Each number is 128 + 24 x the weight over its row's rms, rounded and kept within 0 to 255. Layers, rows and columns count from 0. Numbers have three digits each. The size before them is the row's rms in percent of the matrix's.

# layer 5 MLP gate, 512x192, rms 0.126, rows 419-467, columns 0-95
101:155128086126112118074104119110141090122084125120097145154142165108124132119142092125102141116154124129137148124126113083166139095115103141161159155178120119095168106122151144150088138091134101156137140152123125118138174125112112121175133110111125079110130082086119107121131143158140135139
095:095134094159107111148169161110140126126153144132140133119127130156144105135178184136157129095155098117099135117121150114107115092136140100168149129127106082075102191151112135124114112117104129147169150117118136170133099117115159113117158121171130166109131140094143151142114123107132131147
108:112133155090163100125136111110127139109127118127146110113164132117151151076153119143102109118138106119151086072123129089114102121108168162157096107117127109097075099118151164106104124146136163116146152056158143110111151112127132104163140137135122117168099122121142112167119108153146159148
095:139092120165084141152113117121108098143115115144103099136162130138104155114119160099108130111119115155134121112119153115132186142157121133135086102103148141114118120097113119094102142142124142094104138099131097134121083094112122120170113175137120129136126134165132151066141103169136155093
097:158131144136160147142104125113135122133123102144121166083103099090092139129133116137145113125194120147112133138138152151127125095107141157124113123131083171078148130111178140088160071117118114095123144146112102176109111119132128113158144144102154139157163156137136079176127102105106123108
100:116108166118150104163117095096092139156160107127081114112159110144163113136138154060126131108095137148132115091088054121128135147143137132131085120105093148148097138112150144090110108141141124105154161159075078085129131139105125132162131128113120137130131137115122111140071120132121135124
099:153137156155127142075155131143098112114133116121122099137148126132119089150134095111128114156104142121108173135107146113138132134116144136156123146113125051104160141132113147131130114112142161078121169113087136113150126099151143125126141109073144157137138114105151187103121097148096111120
093:139084137169093132148119094134155164138099119123100117116144170138172112165109124133122136135097127102144132122179101101143109147111138118118143120129104175101119136064166158164096089125101155135113120131152130127118163120112118111163141173073089165127130116157166148133108119126165141163
095:106135158108104110146114148159169102114133122129083158095077161084164110152132129161141096179142122098144128130180132117142164132136120107109107098139153097161116130120115122155095152102171137078142113081158152124135073130143103090109140137135106113150094146102143139090143157130120112140
100:108173146143100079102151118163124099134087165135134126082102117136131112164120123094144132164127101161133083117160137080131150156114166141141102114103110139132113101123144166173100160133146123089110112138120127168122150145169126178168109147171119150145124145126126125120110112150162128156
089:166126137103143151110148128126165149166114116138117123121121112131119108148101116148127091123142103172089115165137133165164148132149150138111120088085089119130136128141146142133101082124175153146139153157135141086118104120129108125104085148096166149144092112121119122140135075093144131097
096:149093123151140153120128108102101135127166095118076087166139156138106155169102091150122145152120124093111112137161107096143143152120079157152157155116124134106142093113153117098126114151147137138162169153114146138116104156097156133123116140121137163114142119103124103097142130179142128121
105:080116135137103115145145138100095104121169082119153149093127105120152100132102141142083120069138123130140105085134123114123159122106114149117154148088122139130171114115143134142136110109139125146124131114127123092156146134150140130143154128145121153123119101110112123168118161130090104156
098:140098096143144125103142124140146135099111142091123107131125107081172155142104089130156109157159150119101156137150131108134103110105128115130110089110134154122135151110134117081120138115119103116119125115145133107173139114139147063172179136090173153142130101199124137134125092144131155151
108:087111116105137125130195127126144105119123133143072149063143147160141112113094140144127168127070109153140138136150128113131133131114139154139092112135110135112090120124124145150119132108158102130159137121159135136145136105114167096104122110129127140111131076103144072173143113106110146120
092:147103150117076107136085141122114080095119151174157116154127134176115085130140142113107162142101150144113132139101133119123142172099138098121107140140089104132147104128146162127097159128106131173167148119160117123147159137078150130175131143125089084074158095114128164153127159154119099120
101:128101123085098091131129120107131125131136115150143120074138145152064131176132135083185168119128144125135118111140128145122147146110137081134145102138101125138116119169110085111119132145133176138140081107090141137087126133112136152141165097094109145104110129110205085107112122127108146113
103:152112171109116136094134107153118107179158155139127126089164142100131087113158097166142124110158134103108110136097144112157086129107096117091131099120151166132154124133087115122159130169129129132095160160120115086100138131121123149136142093123118101128124151094175124133125156128143151141
109:157120164122142132120148113102124065100135147132134136058104143118115149157149114133155146152172137171126105133113119094138134167124141129114119117104087115126145110108131116158143144070115086158156097121101128153157104130116092156171075105177105086106076132109159127114139159096160102136
100:115140189087104122139162102119128152112140143108123123111149105091105116119164142126112089141159138166160125121157116168124086110134151102169094141141083107129107140152125139105106127123146138128150122125090109110084127130094115146111109145144075135080114136090137111145106151121155142115
106:138172139162132160112148149172109094191110089146128106165130129132112140115126099119123129115135107137110105137127118137188155123136132146111114135137159118171127100154106090120119118140137188082111125158164084104099096159148151099086143114140109150161076126137153148103089119151149131138
103:147132073128121118087141103134151090085114138104119143128124109142140133162104141128116135120160177147090106187158146128134142145107136148141125136122124132091117161095111098132124117134141126105122109154107118111143171122144084161118132128136143134125160141138120110093120138133074096116
102:123141145137121127129114147082113092126125185177107113120122143128100164109114138135119139082135120089114136124129108111087093141150146128121182154097127128113135133165120138070122107154108112110121153159120100098131116175093134152117107126132080111070156078119140086112137158130150106106
106:137135150137094089123154108072108146115120104106136146112126114128150059119188120140134126180118154145136180139148131103103073125142173145107125146140122130126152155130131151112132112155110123136112125111124130144145120121132127137076148147144149135124132164130133110082124137137101153077
102:142151187131081136111164151146123131131154161129121147111119119133133161077104131127146122151144098080154138162170134143120138080081108097125130126163120151124141137148185096093113070121146084167130128125123143157112134137138091128139143120138139119134152121107132152109105121139149127146
098:137132087134118088103128126111122142160162181130133080141140108149131105108106094125124068093130169135108149144141114124091096130122112151126121092121108114135132140138112149076144064166099127142112144120178138112126129169146107159093144113095126112113151165137131150149138127146127149119
106:135110111134122140152126114109109127077099180111149104113105131116147131125086139135136160147132097131144090157172129088147115069135099126153120162127130143146164137115142111154140116116171184101115123127149087154135130102140115133137117119152145144140074138116134130144142178122167134097
094:116163158149142140111116124099172154144121127081144134106111137118134103075119121143094094146109155123171119135159098115181162079132166128155136108122147141139099128153111091112097117115149138135125141155099136134118164108084124098085170162150081129125112108127147133107109155151127133123
101:133131162099162133123123112097172124116173179075125121098150102114118096159137130114108097133132137136147119157128146136103161147144135111122151120079092128117121124099104108130150159090122122156166121159150150133108125143104127148156115113096141163136133094095119128135169108115140116136
103:127123137096100144140136118147119124128161132126116140080160154089125164151150115155129161104132149128125106116133074098154155135107110150145125101138127121183069156110166138092123119101148168152151155163115107090159102155125137141088111122128133122118134104105102145125151130117155102103
102:140118158127097142108137135130141151124109148135099153151121165102158152120132125142108168150098165108108098177082157103125121149113136109079094102103167156165114106126148099087148080109126127133178147074159130130105120106130131163140132167098152136099099138139129096136163178165128104114
101:141138137139167150164124095134134147132144116173129111119153147108151154103121176121163125072142146162142107124166110107102116128141113130163103081113095142152119136149123126096161137138162130117085137112109166159139128170124125165152116090131185186083109122119131118140137137119119103130
103:104196124141130108113160148139156109105142136105130110126111135149138122071120145089145164123101105146155101162150073139149092149125128164141110108105144109116126131089135143141153143131158134096167148132135124135090122113132122156130127164133088150125139147154133091147124144114136109144
100:122155103118128144173102131134108111164095131146174081165126107123086136123113143132164128093118141140162127126161156137089103106097117112123131106168144111158145113132127116107129105134136132128126130094089132138158125176140115105075148156119107079093141129139159131149128191156140101136
093:142092133119123135159118080185137159163120073130121107119152115094124081115124113096150127093120129144141122107111173116108116156105165128112098084111124098157142102140133157103157106118135095076163121123130104134086129132111122134091132115087132105110111184101095154141124158139142110130
096:119129117133129126136126122149151126157114078085118135120153080122162176114144133123129123120081146127137139142118130096119124120130147144094116145133094107155104179138159120144140110139136152079101150145091095151126157133101181163175137112127070113179114075092136097073151088148127128137
102:114135137097089113161097136120148112141181068144144179122135117121094121116120132104134172135118106095129128132134124096145130162124129160155156074120130138134172145143105108157151108143122134109133119133118129121172151142085090142157148136108120141134101147085160135112124164120135098153
106:117082155136116137155156121104110137155104130155112157141147140089110125087145138132129133150107153173107108143075122102151095096191139096094128106132152065146142145148128122133168102159120128128149113129129117137099118128086159127145075113127108151098104124125106142139132111114113153107
104:121115172090111128161136136142139154159126141118159138119153074109138110094130109122113107118140160128174152133156113133078088119139148150138100126090120142107127141108134116103135142111145132109137126139137147093108093096140149102123145154135121142104136131093187144114126138132163115123
099:098152164150099098097078143118113121059146180092140136123115123122127109122121133108140130128180108132135154138150081132101109107106134195149123130115136110129098136168131163105094111136155117088119137079177140150097143134148127157142147128095124155132127126090113139118128172124131118136
098:134130120096107111088100119141176155142140092149128118103146139154096135149105133098113109135128075137122108113096097072117146135112161110110111113121132131118128152118082138092171163079143122137119158119135141105125111111133103132125145163106084143083124124157154123130119129160139133164
100:157132142103118091119093115135158172114120102144079134099146162140147054159138161146178112129118126092139168111113152155145102127131181131150104103141134116135150127147113108115121124119122118119156149135147123104167119092101125142124117165091125154116163126118084153145131116145119120132
089:118120157117125130108139126134157116170116126162145146109143171099094136126130147141139121106144091173103122100107110135162090128159139146097099118155125115099091104185126105135144074155139152148158091113154153124114122172096107132119100099117131107144090128150138116109127126087118156146
102:112152168081147144122104116166136158113146133128115154113145122140146122105112154115140096141072129140143133147145119149127120141146148083142121158136138128177145171155120205123122128150131137121114091126120146116130117168186148146187143119175167101139130128078143122144111119119162093091
097:093123127188097131120127099129129138130085138139128062149097144162168132183139099127139139131117119178155153158149122117104090168112129121131118144110125104121124129104143111123098112071083148116144141144134123107126151149102102117179169160155116152100152143116143137154141081133117144147
102:132128146146041141110144104117139084115164148131104142139145108146120148124175120092122122124128160103101154163119129121125117099090123187129129159126130157116121142121133110137175167122160130148114112108134152137123136118133155178139146128139112098150141113157181127135139137150124143131
103:130120136089126103158197150106154115110102147115103109112143154148125137096126139125145114139120098105140120127100096118137099139138115142144095143124124114090112122095115152160080080097154151142162120116093108120112138060144105134106137138141143145143147109131113122123101134136129159097
098:167127136115148083121181137124128123124157128131142111102196166114117168139130107113109105083143141179140124133103140138149172115154134092131090111169146145097115112131111158134110104126155110112091113113133114111143123149104157134120149112103103136126124127126166117115114108165101126106
109:109133136092143155105154125163137173144076151136114126093132097103172130112135162131130142124099124147102080130155174123169096118100134128141107152137160112147131155123125103131083098121101131136106200115124151130150122095080138124115119158110135114095106120114105142124138150102095150130
# layer 5 MLP up, 512x192, rms 0.131, rows 419-466, columns 0-95
103:128153156171138142130135157123132130153148128073120144112084119105145131115132084158114100118108131136155137102147114145113164091156121116131117079132109146162120137113143115175121113203100127132156157105118136168133173153124131164152105136157108085174099125135140065132113138145133149149
098:173146145175081113119126144130140147142130153171070108116158092123129101097129157155158113101133109152104097124095162095115118127137126131148139179125117081093104140140116165069144092110167117155143130162109119134105110170122133116109146149122142148123129138123164181134121126108133137158
104:095095124167114180126145103114088146185132101143119155110148156127112119108131106154119162124111139156124122140141139140083160098104093140173117125134086127143103105169107086148122160158153122133127103135125167082069141103109163102121101142157147124131138172120137105116162139179184124151
090:094093155133154097101140132162126115087144158151178100126124120110147097148131138155151124125146177134137074170116117094149081126101132165125120174117153131115156148135102129125132125136121166093144112117129128095098133156128121138137148129117169095163099114110093110121106128137163102138
099:133099129120113128093123106141094129092129117142197141144091072151120097125122112131149112110115147159126103088112117095139168098157122156173146121109190125121129134160116146134104158127138170129114115138103112089158110134134137106109124136099115119122119146161123124141129123110129112143
102:132121118075155089133102087129112114153127124119119123142158147152120080134116102109159072113114103118125046106125159118186085165124114122101132118094107098110136105153178121112096119117161130124141141126127125113125101130177107149098106088138179113128130124147114073133137108145118099187
105:120163104099142106125121141141145152132122097179102153134129117143123127099148140137130130095114109107134095122156091147129142149141146141095134133143117120131137128123118127088106115110135106132133116139188119148180150110155086176173101131186142137099143124150097136199093153097176119135
092:098164117101158109126134167149116125120159138116125156111120052110058144119144130143108126115141124156115113156090174163122155141125110128120133124118134089142129116154119113106149165146164101110127131126104138127131111115114138123124069100176182108121116128127084102105143147118100108075
100:132140149107116152114138124150095140109177112136116084142118129135137115124100149100148134139131093138120122140105112088121155095104165124154162145113096116141110083117129146141129145123131146156125182101141133125133120079130080078133147097085156133177137142128112167128133117116150105095
104:165102111115091166093122137128109128136119151103148117141129141099160117120106133100130135154183170165175165108085117139122092118126145133150139147118138104142160119121099084152147133138151165141189124143146104171121134098130158128123170130134099119130168146106157125144091127145113147130
090:131140131098148130135155127116145145171084102096143106140087099123154137125102155161132156151149125095128161112140114130123147096175170118123129107113123120149128137138116097105126138105135183136134140148139164065088166149150112131128107162091169148211105156126150108124157138154149110144
095:107171154119126167154111134122118174157142114098124152107148111164148120124115149124119123132122121145146119164078093124190167102110133144104097114152136148155127145092151116118131123138087094125176115071156146099120159185141113139111140130155138098129136161151124120125122098147112109082
101:153114118128155139123164122114143110070131138148149113143111154133145139115136160107096139122129108142115119128141177195108168164162137161123120135139105130136159131176112111118106122120120135157141152175146085161139097108178124107113159084142128113116135142122120109120139136154153120101
103:078152148115123137115106134160139164144122135152157106142102131122152132158160138087111146141114177152125158114128104086127141125122139131103158132142139128146125146120154157153155122144101128126149160103096111138111161113114144113128100095212106078122123133104117130141103117133115100104
099:142132121126117159167150143169131164142082153078162103134119151094157153122142090093087110107103106100166106121104109145130127085140153094115108136148138139135143113103127104124111085152110116155171172144153150090107145136164119136140140109144152125139124109150129119134204104111115169151
095:126130150132141138147094098142136096103123113113149114144127109164105110104131134110112169126135104145095112144125149108064135133137137091157122138115113136141133086140111155088098121180140117139141138143124135114148130150109139106165137141140142134082174102166156121125120105107118103174
105:142159115168152128156148125173110130154086125093119152119102133118147134121105102151089173141151119193105126101110101155140103112175104139139110132080104149122110153120112157139117109110110152122143158141143166136148115129097125183093113145162122164170125076076101135164147151125156110110
105:153083127132138087136106187124180134143071169152124127115168146136113118135154118075128111114146176166141068120119122125122141148140135147161115141120127133152131177105134102129097118134094143151155131101162168152121107080109158137093127151140117116141106156145081095120158116147097151105
112:091132113172143156115154176127120143137108162169154129118096134129107122101104138097090115078098141126144110139116084128125158118135142092106155094139119143159121069095148152091157119161125157116149148127125080134142186187137135095132123109103120152115091140142088161125084152145109104110
103:095108144149158122135131101163124111122098127156127139103132119079132138120149146116103143094096090142145102099123120110164166057170113078137147139133111132134106068141097139139059089076138105107173155166145110125146145102158105130132170111133155122078170102125149139143124076143123129091
105:141082135122154102140110108161095185090126112138099151134115132127138186174144148144160104138150130108132092101131172097142123138132135201147091101139139107061124123156098123101133106063147115121104121078139192135162177132108113146137110154127158133115143127137114143159120183122115182117
108:114127104090094123170171138171089099133109177148125146087127137100138136111174120104118177158104100164101126143158124135154110095181098135131107119156111118151132129084114122136111124094132136119124103135119121122165150074127151110113102119098099143138141100135173149141160119124152133122
105:139123139100206151134143136151099138090135117147099152134156151117151132149125136143126110137116181160126126139161118098139122139130137147125152132114115101096148104165161117103151080100126090124116152173161148135109089137139118083168088122132120126121120128112127128144122108136121110134
102:118128137138115108113147119117155157101121142074101105086132140108171116142156116139139118153125138146167153129164132111064145139083157124138119127131101128148138134198114147094109110103061179140156146146122102116105102128113108127105137173149166117153135130139114123134133198127121122139
101:146150159085154124133150113100109164115082131143118130136138160108128148103140138106094144142124154133149085160117095139099156076103128095088076124165075111113110133132128126121123132138158119155131100138137146118113118099173165125139135153152158136168123083109107118094116124129149142126
093:088129137146126148076182174147116125086163128131168111099107110122139150143143156143080183153166125138141109114118147170154097116133117143119082122150158102138127103118158105146118164109137125133152133126089124082103147128144133086136093076126126136109117076120093126105174082169106129152
104:155135128124135101121167093140156135110146108096079101137122136122135134091117120146131129137117177132101139131084110149110134144116111105103118111098080126118095152136135121094149127130114090139094141102129153117134160131139174152100137157181152123141156120126129141124135137121110145107
096:121178087157113133136135190112128147126142136096108158112132145141117142139139128170110147116148122150174125159123130167135142104155153127124112116148161116090102080108129110082127083086166121100125142140110118138104107143140135083120147120118076132138143113178175128150108116149092132121
105:113102129102135128128128108148150090153085083156145091138129129123110159090135116114154127150164140134125099125143144110139111075147149147122171144176105156122118146119138116174132130166095121137149152117126127164076125167113119089173116143127123083161074164126154099124142135123113173100
101:142111155118147153142173132112123146188087135091127112146099102115139097123128128151104123100126135131156175156134181080120109096124126097078110166113109154097161087145111164123131095107127127112129114094161147161094128107171111127074173126130152122135124127160124118119111117132131157128
098:083130121143116098127151157102117130132120150132108128097135183140093099139106089112129149127117154117101103139109135129101148119094124138108086099180139164119133141099148104086195118153170145150125116152152168138118091120121149088135187147118134147131126085124101099115115141117125121137
106:148129116120080121167092097136150108136137133089075158091136127202105120140115120145098086151164131134152127140103140128119126163138063182134124116091100156132122115103104142107120149096095113100147102150096134128116116151148137114103118136174122136132125138163141151091142142167094159152
100:177142127101103141128153125083150118096120150115119165127135120147096102134143112133120133135129127126107130154085103133105098113079120118097083158150156166098061107156134143140088127127101132142140121111130157110106177097155120140101127140155152189170110154154115149120139125142153103132
097:106139139107150081113166113139110171110122120140093112090094128067141135108102144105087102151111138126131154120133124100158143140123118130113118135104152115122134164145132111186133079132160149153103154152136124136138128089160151149149084124122097118157151164090117147152145143135103130118
098:149132119137142101097128148090164129086128159116154138116107123135142117147153140146129123133093086148122152180152125150133126144166142115114101154122094114162103131169128164119147096080136132155155125072093156131161091130137106161221160174105130162157134095178122086133133141139152145128
094:107150158126073103128200133090101134141150062085135119144177116174136111143078113108132122127096171108106130131093150104141156145127120139128110150156090140175147124133141100121155154199148102166125138110090112107116080137101135115143096101131108056156103126122126152107137118143117136091
103:112125109105147143177102127100134120159139071124130128128153134125122114134096137163144115170123153090098124128096138138127164099100155148143097182125123141110110172135144143095119100135117105125122132157112171091149156145092078144107111093135173100094111133113091102136108126139133121128
104:120157169135124138173104136095108100135169085127098142130116140153172142167118119140088162123178092139124115151112090084130190147117109139119100080127136126157142112124090136081178134153139112126109120123167095138114097132120144152154110125149127125124107117109120142096060170176135147121
104:059130124135099131116147126085112147090083112106138108142163091110164103157129154149167111137111109113106135134123129136104127117125148162148077116174094132131127166150148133116139130122134108116143132159093113135105119123121068137180140127159102104111129150134108177134133123147117093148
103:103136130118131087135184134098096126131118142106148156136114162105083136131116115105136145105139110111166150110155124150132146121155102110120081151147177152076109139124135152130153097146135151143123156149102094146141075120158068157121119124123129142143145078152116117114126145123185136129
097:108108098087118093088160142141128099143135111141123106078118127075118146116123128139091114116099082108108079102140125127163129162123114119133092125108160130149128108106123150114161102083159111105126112115127101106135137130143113140175123167115115118059173076097116106122136122186110160140
099:159155123154166131106139067085075140143061169167079165096146110122112120118142101115140114176139126125143152122107139107141110088130141128132134157109129117129126157142109088118124112133140146128114140152133078098142154089130109104085086105112106158126162145172136140110133156123144129124
093:145125083152164152122142119144152129166113094156104143107105120122159118119168151141105134145096090095111138127103105131102106127146149168125121120133124146155127121072120132114161109134117101099129091111180144090134136185149138111125161083113109091128152171155174125157161086125130192114
100:124116144109130132126142153132131132098053104144117099131134200193111163106142127139134121157084129129155146098133131101154129108150071120152137079107170118121151155157108169114124124141127134120133141121178126150117113163114084133110154140126152100132127118099107129124092101095113133139
101:120112144070141148136129138158117108183126084121126133111176120105111138091091123162122122142150119083133179151187122181122140085146150145125127097151151098124103141126121127095144102132128115146184148146168177144132119128125174169109132095115100128117130133128169142141114164125186133103
103:155098125177099148078153129133109144155124119156166125082111127115098119163120169109150121137103116148147150145097150185149136127147170161117121089094133155105128079100129136153138124128121119133098138103157136125134145082113098124148132130093146104145139135089154143140142169152139125108
102:124164158127089107126126122102137089130133093119120128129097091099096116159125134065143093116149132108128148129150121184152166130144124141058107160132117139105128113146124109119126142100110147100160138106111125135127125169122120129132144110077128102156191104124118128168121091128127109056
096:148106146140135153133110133129147114064124151143207123085137141135140143129156141136149124120126122124111104108099174108160120112171132123178122128134143131135148143105114157127113156130153161122105145149084127150161135162104110171156136141096070152128120159172173126121156110127106148073
# layer 5 MLP down (transposed), 512x192, rms 0.123, rows 419-466, columns 0-95
101:141116111163133173105127178121137144126134114115156162151154109027111131149096176123140167123130146122150129108124127164140182091113144147174138173084136132121153133105094139143097117121145159147124134149113146119134128114115164115123164104110131134141126117131139140145109106143116160115
100:150115108117176121178105095147108146151088125104104114132133122129121159176125133169118149125114151132111112118113145159148085128174142147157134102132119143115117114124111128169128149160137140094126095118127112115135157121111139154171131137180128075145176141148121084077122132109094090110
109:107135146122162094126105141112108162178146080125127177124141142111144128130124142113112097109143123133131152153112119139130132089155101120077143109123131123097173081146102117145160127148126100166102160141122105083143131121102122142097161146137144088132109100135098113063158150094128146190
097:135135158095083123151114083096142156148107124128144167120143130133104123138129160189156085146119128105107089137136159096144076119103147181102126120089163133089164134123130104140117137135141131139117124152129123109101134141137106134164103111135141112154112145133140089123146120078127090181
093:109121124170091133139161113103130126152132130117133115118111162135065132066111134128100118154153150129127156134136112169125096132151109141110153122146095132110128147164079128131139137130127093141170121142107135115114109112147091122147117149120122165136073120110159130140145153156141083081
099:126164125125114086084142136123082158154112128117156173091129125111146125110148107084138136105085122143144135145186126127108143148102138116120118125133157129129148115116151112133142126180145127130118134092101074082118119116130153119145064129149099083149158164160103113131152126146164088118
101:125145149115137188125152110143118127130097093116154123161144142160133137103131149126128137138103104091115116097079132141136142148111141124092095136141142133088130105158155120162127171122130120112105142101091111127123147152112143084115149140105141135121097101136152147130162144130134129111
104:134125108154149139127109159132131112155106122129104096105097124105136123101135120174128117106128148137154137128117196135105106127146145137140156095088092133179118140152133194099138139148125110126133110137147146100136162080173112137160093128131138130115097138145136143100117124185112165160
097:113090121137131117105134138093113089111132104170152167083099089125168118130138116131138071154157181141136133136102116169133139126119135136122153109095108125106099174127145130152120139169119133071136112108157126082174165173127125166145111136160079134160125126105143125129088106123105110165
102:191117121148140132164105130097107125131149129137147115141101104149119140156112132114162146129132079065111144115138097083125138125105150184143162121112152158110161119117106151154117123124093158106149110138136106128103127155141115108171115143107121180138121119125122155135147179096094145098
096:129140119180110145119123121112127087129151146150147135128110103112151109139194130116147104126122173131130162144161146138144135152147124133115097152123134131099119083117127119120187113109094116123133142136114116180170120105112140113114090150158129108072175156082105134101109133083125147138
097:121129140115145136168163150117179088134110111135149124154153117124163135153137089133137147148132122164130115115134096138123116106150116128113108120151105145128131114101111137064132142162145145163132094135134135133138123115132166076140212161166115110114129152168138127124125136147115131063
101:140175155141147158147109123114117135141099149140136156138105119088164148129103103107157092154120113099139125149154137156116139115124135120145108109138127143137127171170112147139130098087040146150148152129113134165133134133100078122135126120118147100174127161119144157133097114142129134171
089:129096126173134119135129126106184146140109137100165099134130114134133170127124093121160113146086053121076148099150138143126090123107087126101111114150133154110154076119096110126124133086114153112102100157138141134149133143151117117125174142102167133158131140166124103111129140129114149123
098:116075107125149138132170144129177133177108112109096126112120105134115152106154146116141120112171111142043175118104114151132115172143082125146143114128142133123097130124114180146108182119141132142147105093194099147108124070134164113124105134116110118147134091116126125109123137177147098135
096:121129129124157121101171138130107111185136140135108102109174156135086119177126108135141128135075108125132113122123117142137095110173141156098118184156163151106132122086149099174114140108121090155084097150144133168143121097171119138114109115117090116159140147137118104130101118124148104103
112:151122112155116119141135122135112100110105159126144111128118082127170102107120134125100118177117142160136158163079138178096104121157122138134124172097093145131144133135141146174150164120139140132131132106131103132125111153136108098110101179109164123182141162137143123111135121126132103123
104:123121152118118141161103169125170148158153133090148124133130121112106118133114110142136084127141141133117138107117102102166109155130114148131137132082093139137122171109124149173189102161152102123117146102156136124112154187148118134103130092126102086125107117129124123127167114105122079131
101:111126120079116137170061146159128161117179121106160142146173112145157150137136136094142129126091163124102172129113130112125141117143147135119115093154104153137127119114120114153115135129144127131115123108164155159110131153138129091155153112119088146123171103138098115149141151135165101110
106:151134176099111153123152150184147087108128147142109154135135139101134103141150132131121157109111141114174125141172156160120110143120116132115117154121131128148085140101109177109138124149132118192131144144102125168123142122140100131155125097144120126082120154129125176133084108110121138127
103:112102083144135140092142155109149138088112115146133145085103177125154156139139125160142131100121138128123133129112119117110159134106165139121171149113060121157126127084082135146152109127166150164129147102133100135121134144130134144132151141164148101145133143119057085086141096139095059117
111:112120113109096136158132115144105149139155115139145113068137166121112144151108127118139132161102120115152129120184144121089126067126136135134141142126119157155087142125080188147136115107128129109105129095142152125130140143075119126131072153130123156123133142125136121119149146100138109123
105:113106126156110151144092106157157116181103105119113170144144124144162149122157141119099119127102135153116132126133130111172109136072126157114138165090112091097135124145088138126152147136146114150152146100156141142101095118134132166127123121130133162149087152136158124126119110106118115167
102:154147142133124113188108141117141134196155111132165124125134175127087147163115143114134113103073108132113160163163125130138093138144159138131139106122126132176134127055182083147133140117133114117092121111136112123152158148125100133174113129109152128097141071148165149129106121156165124141
106:127131106154113083119134099122135109149133124121135123102135131149117114157111144129158146107129133174154138115130118089100094171114166174181158124091115100149134118100101148125181136125075163145157144125087156115132127117091118084148132127111084129119108192122141121156153123153144115129
098:106127127102125150151124104140097127153158152132117150122185113105128114135135169090138103112128095116138110115120141128138125190109169161167156146141061145148082121098116159153120132112122145118165154101119111154129160148142129150171140145151128131092114170170174121111114144126120103076
100:155088130164154167130145131095107125115167117169150130179099151090136141104111113119139126122140152120102108165163124063100130124099141096096119174140141132133145072122148120108140124117152104127083114158103121140112094117117086117102106130113129140165179110143102127146109134119124107097
097:117113133123148130108091121159158087138136129104168151110146122125109130103143120149157130161114164108089113111117132079102114126148128113127121136128102141139095074132113068104109155116131102114130169165126159112155143138088141113126145136116162169146167137151135111134130145157120146132
104:152134100108123135108187143133110092126119143128126178121130155100121132149138120122120116119139121098134126132135155122121111130146077128147144128115123162131092122101086171137145142086158123116134152155128103147130127111112180142123105101162113137117115095113151138132121111155077144142
101:165121140116118149131171099104120154057119126082141119130139149120126081100120132150130106079095133139122078152164102148128135101108143101165127115160097145137096120093098114116142152127126128133117076131141095110127148167150148158109145075102106088126163120122104150143132131123099142131
099:159151118107148113140111147135154144107155099120154162140144125129071143140119148113145162140152112136181150121150134130105136106124152132136129121179085102100102152157137089100154150144087148150108160136109178136144129183111152130173117103135121112132127107136130101124179102106131139101
109:137107142147118143139125115150115102101141147099115154142134155144138166165117134132104103077122098130080129142124136097166117113078126138114149096096160129172072137124074143139083128093163075136116108145100149116087152149105119103140128146157120152129136102127163106135122109181140133134
106:116105094119112164142116144132128162121131109152096130119149137132063133103077138139148156153136142138114135130102144126140099135148143096111140125158150153127173120134135108145114117138122098144129156144074081141144129118141120124134095122093170113124138143130143130123075096150158115137
089:102143106119137126126115115192186088113122122116104183113130092167101084137109100177131135178110124109095096127108131169116107058134115112125112135100128134147140101132132140111118162132153085142110082132118127126117123141153139120160141128162123102141113099159133146144091166101132117142
099:113164134126110086083100075075116132094135133118143138136127121122137163114139115143047131158118111139131148139111194155142066111140182152142108142105098112124141136132103158172155138153157131143103160141139089118140151156122106121111130175141162129117121099131144120101112093087117107203
102:119107100125139105094121180101097098102133101151137169155138147145127100098081096116111116114179114122117127109146123129133152125174119127142124150100168153141123142141137132160114077074112139116103136147132126095112140082187106156108158142117140139128144152158136157155135139085098111149
096:109158135114103119127140130104099087151159150140130115122142106143119116113170146117134148094085116149146139139132098096109063151162118118127143124133123096186141108113106133144140134138123137142118110118102087161129135102132139133144145229137083118159148162128140144124090135126119129122
100:093149115123159143132145126170090112185140159140107146112142113131109146105156107119137118098134103096197131084167129112123131162112080127133091122116143129139139146113111181147153121163142162106124145111169137182126130080156118130140091130137118126113103148109120122161154105140183164122
102:150148102133135112152147165118152126134097112091122116100115185144104166129158148181126123130130168127193095125133051142116121143106140060125156114115160107102077143102143133151094079148119162115096148093129123101144142134130122133086156106101145116123134120151105175107130146089111127141
098:155104110146080147159107161147123122161162117154150129113119105124120103144121151134142090203103102195050161132130153121126132134145133101134138170152118153120146134096146122107114139120098136115127094106146136150116119079100123136124137115142133116120154132122128123049074130157152091156
102:104120131102109139087121093140159137108146140132113131101155130115162119172135107139121127129127125135088122161128102152116109119104152130109149168129154093110099130074104151164181143102156104159120076135150163094148092164097105117138167160103144106118157104156142118128139127143113136150
099:185142144128118160130176116170149132121122090134130144114109161162117111152179124149163143140135144130118127153111137138112074144093128140133142119128148149115138123112178140099107128112138143115097170136126142140123136057105135110160143136080149128139104153161148154126172137152106153124
094:151139134123136127122132122155084116090098119149102124164145147141090097114127052098077129131170110097143132126149112089122134148128139125118143094107156107131147096134116140123134122136128166091135149105078120119130145121141143167125133145156148097109088105064150120153076165125123102127
102:151092117085140093115114153122138146094120123140108141102098107103118101106109132149152143132096115155105127138113173178129109151142149148164118108084098112177142097097121094122206147093144117172096145118088124146094130096098138106130130114123120122143145118143129117121135108139088121090
080:113108068088134127126127128143125079117150157108128140160099123159150079144127159110121126151125129174169127146110131148174126134125135129118155113122145191123187110159156154175153161083123113133110108136152121130120110122105098143155093181145151137117126157142138155133135110118138178130
096:130096146125147106150094140075132154160112130142102152127146092132128129112098126141163135124137091147090128087144128157136159098104137123171047126109171136158125081142126133115167113171124112085134134153125106148152113141160123084101181158098148158114163118131127130138106093155113143094
095:108119152115182131130096143139133177131142118161146135158109117131124132149132121138120158110112105133089144146158111094107147093093117105113103103130124122138126180163137135088114125164110117089141145158144143105132081151140123105122127142140079140154150136128144112135153164075146120124
105:159145147104136107110113118113162125124152117126138147125132104115134113076141075138083138096117110118134134093077135139166130133171146137154153099107112132167165104117118190145135109146119144132127108187131205149157113167136118131130115159139141173164133149125153157143150125156133151084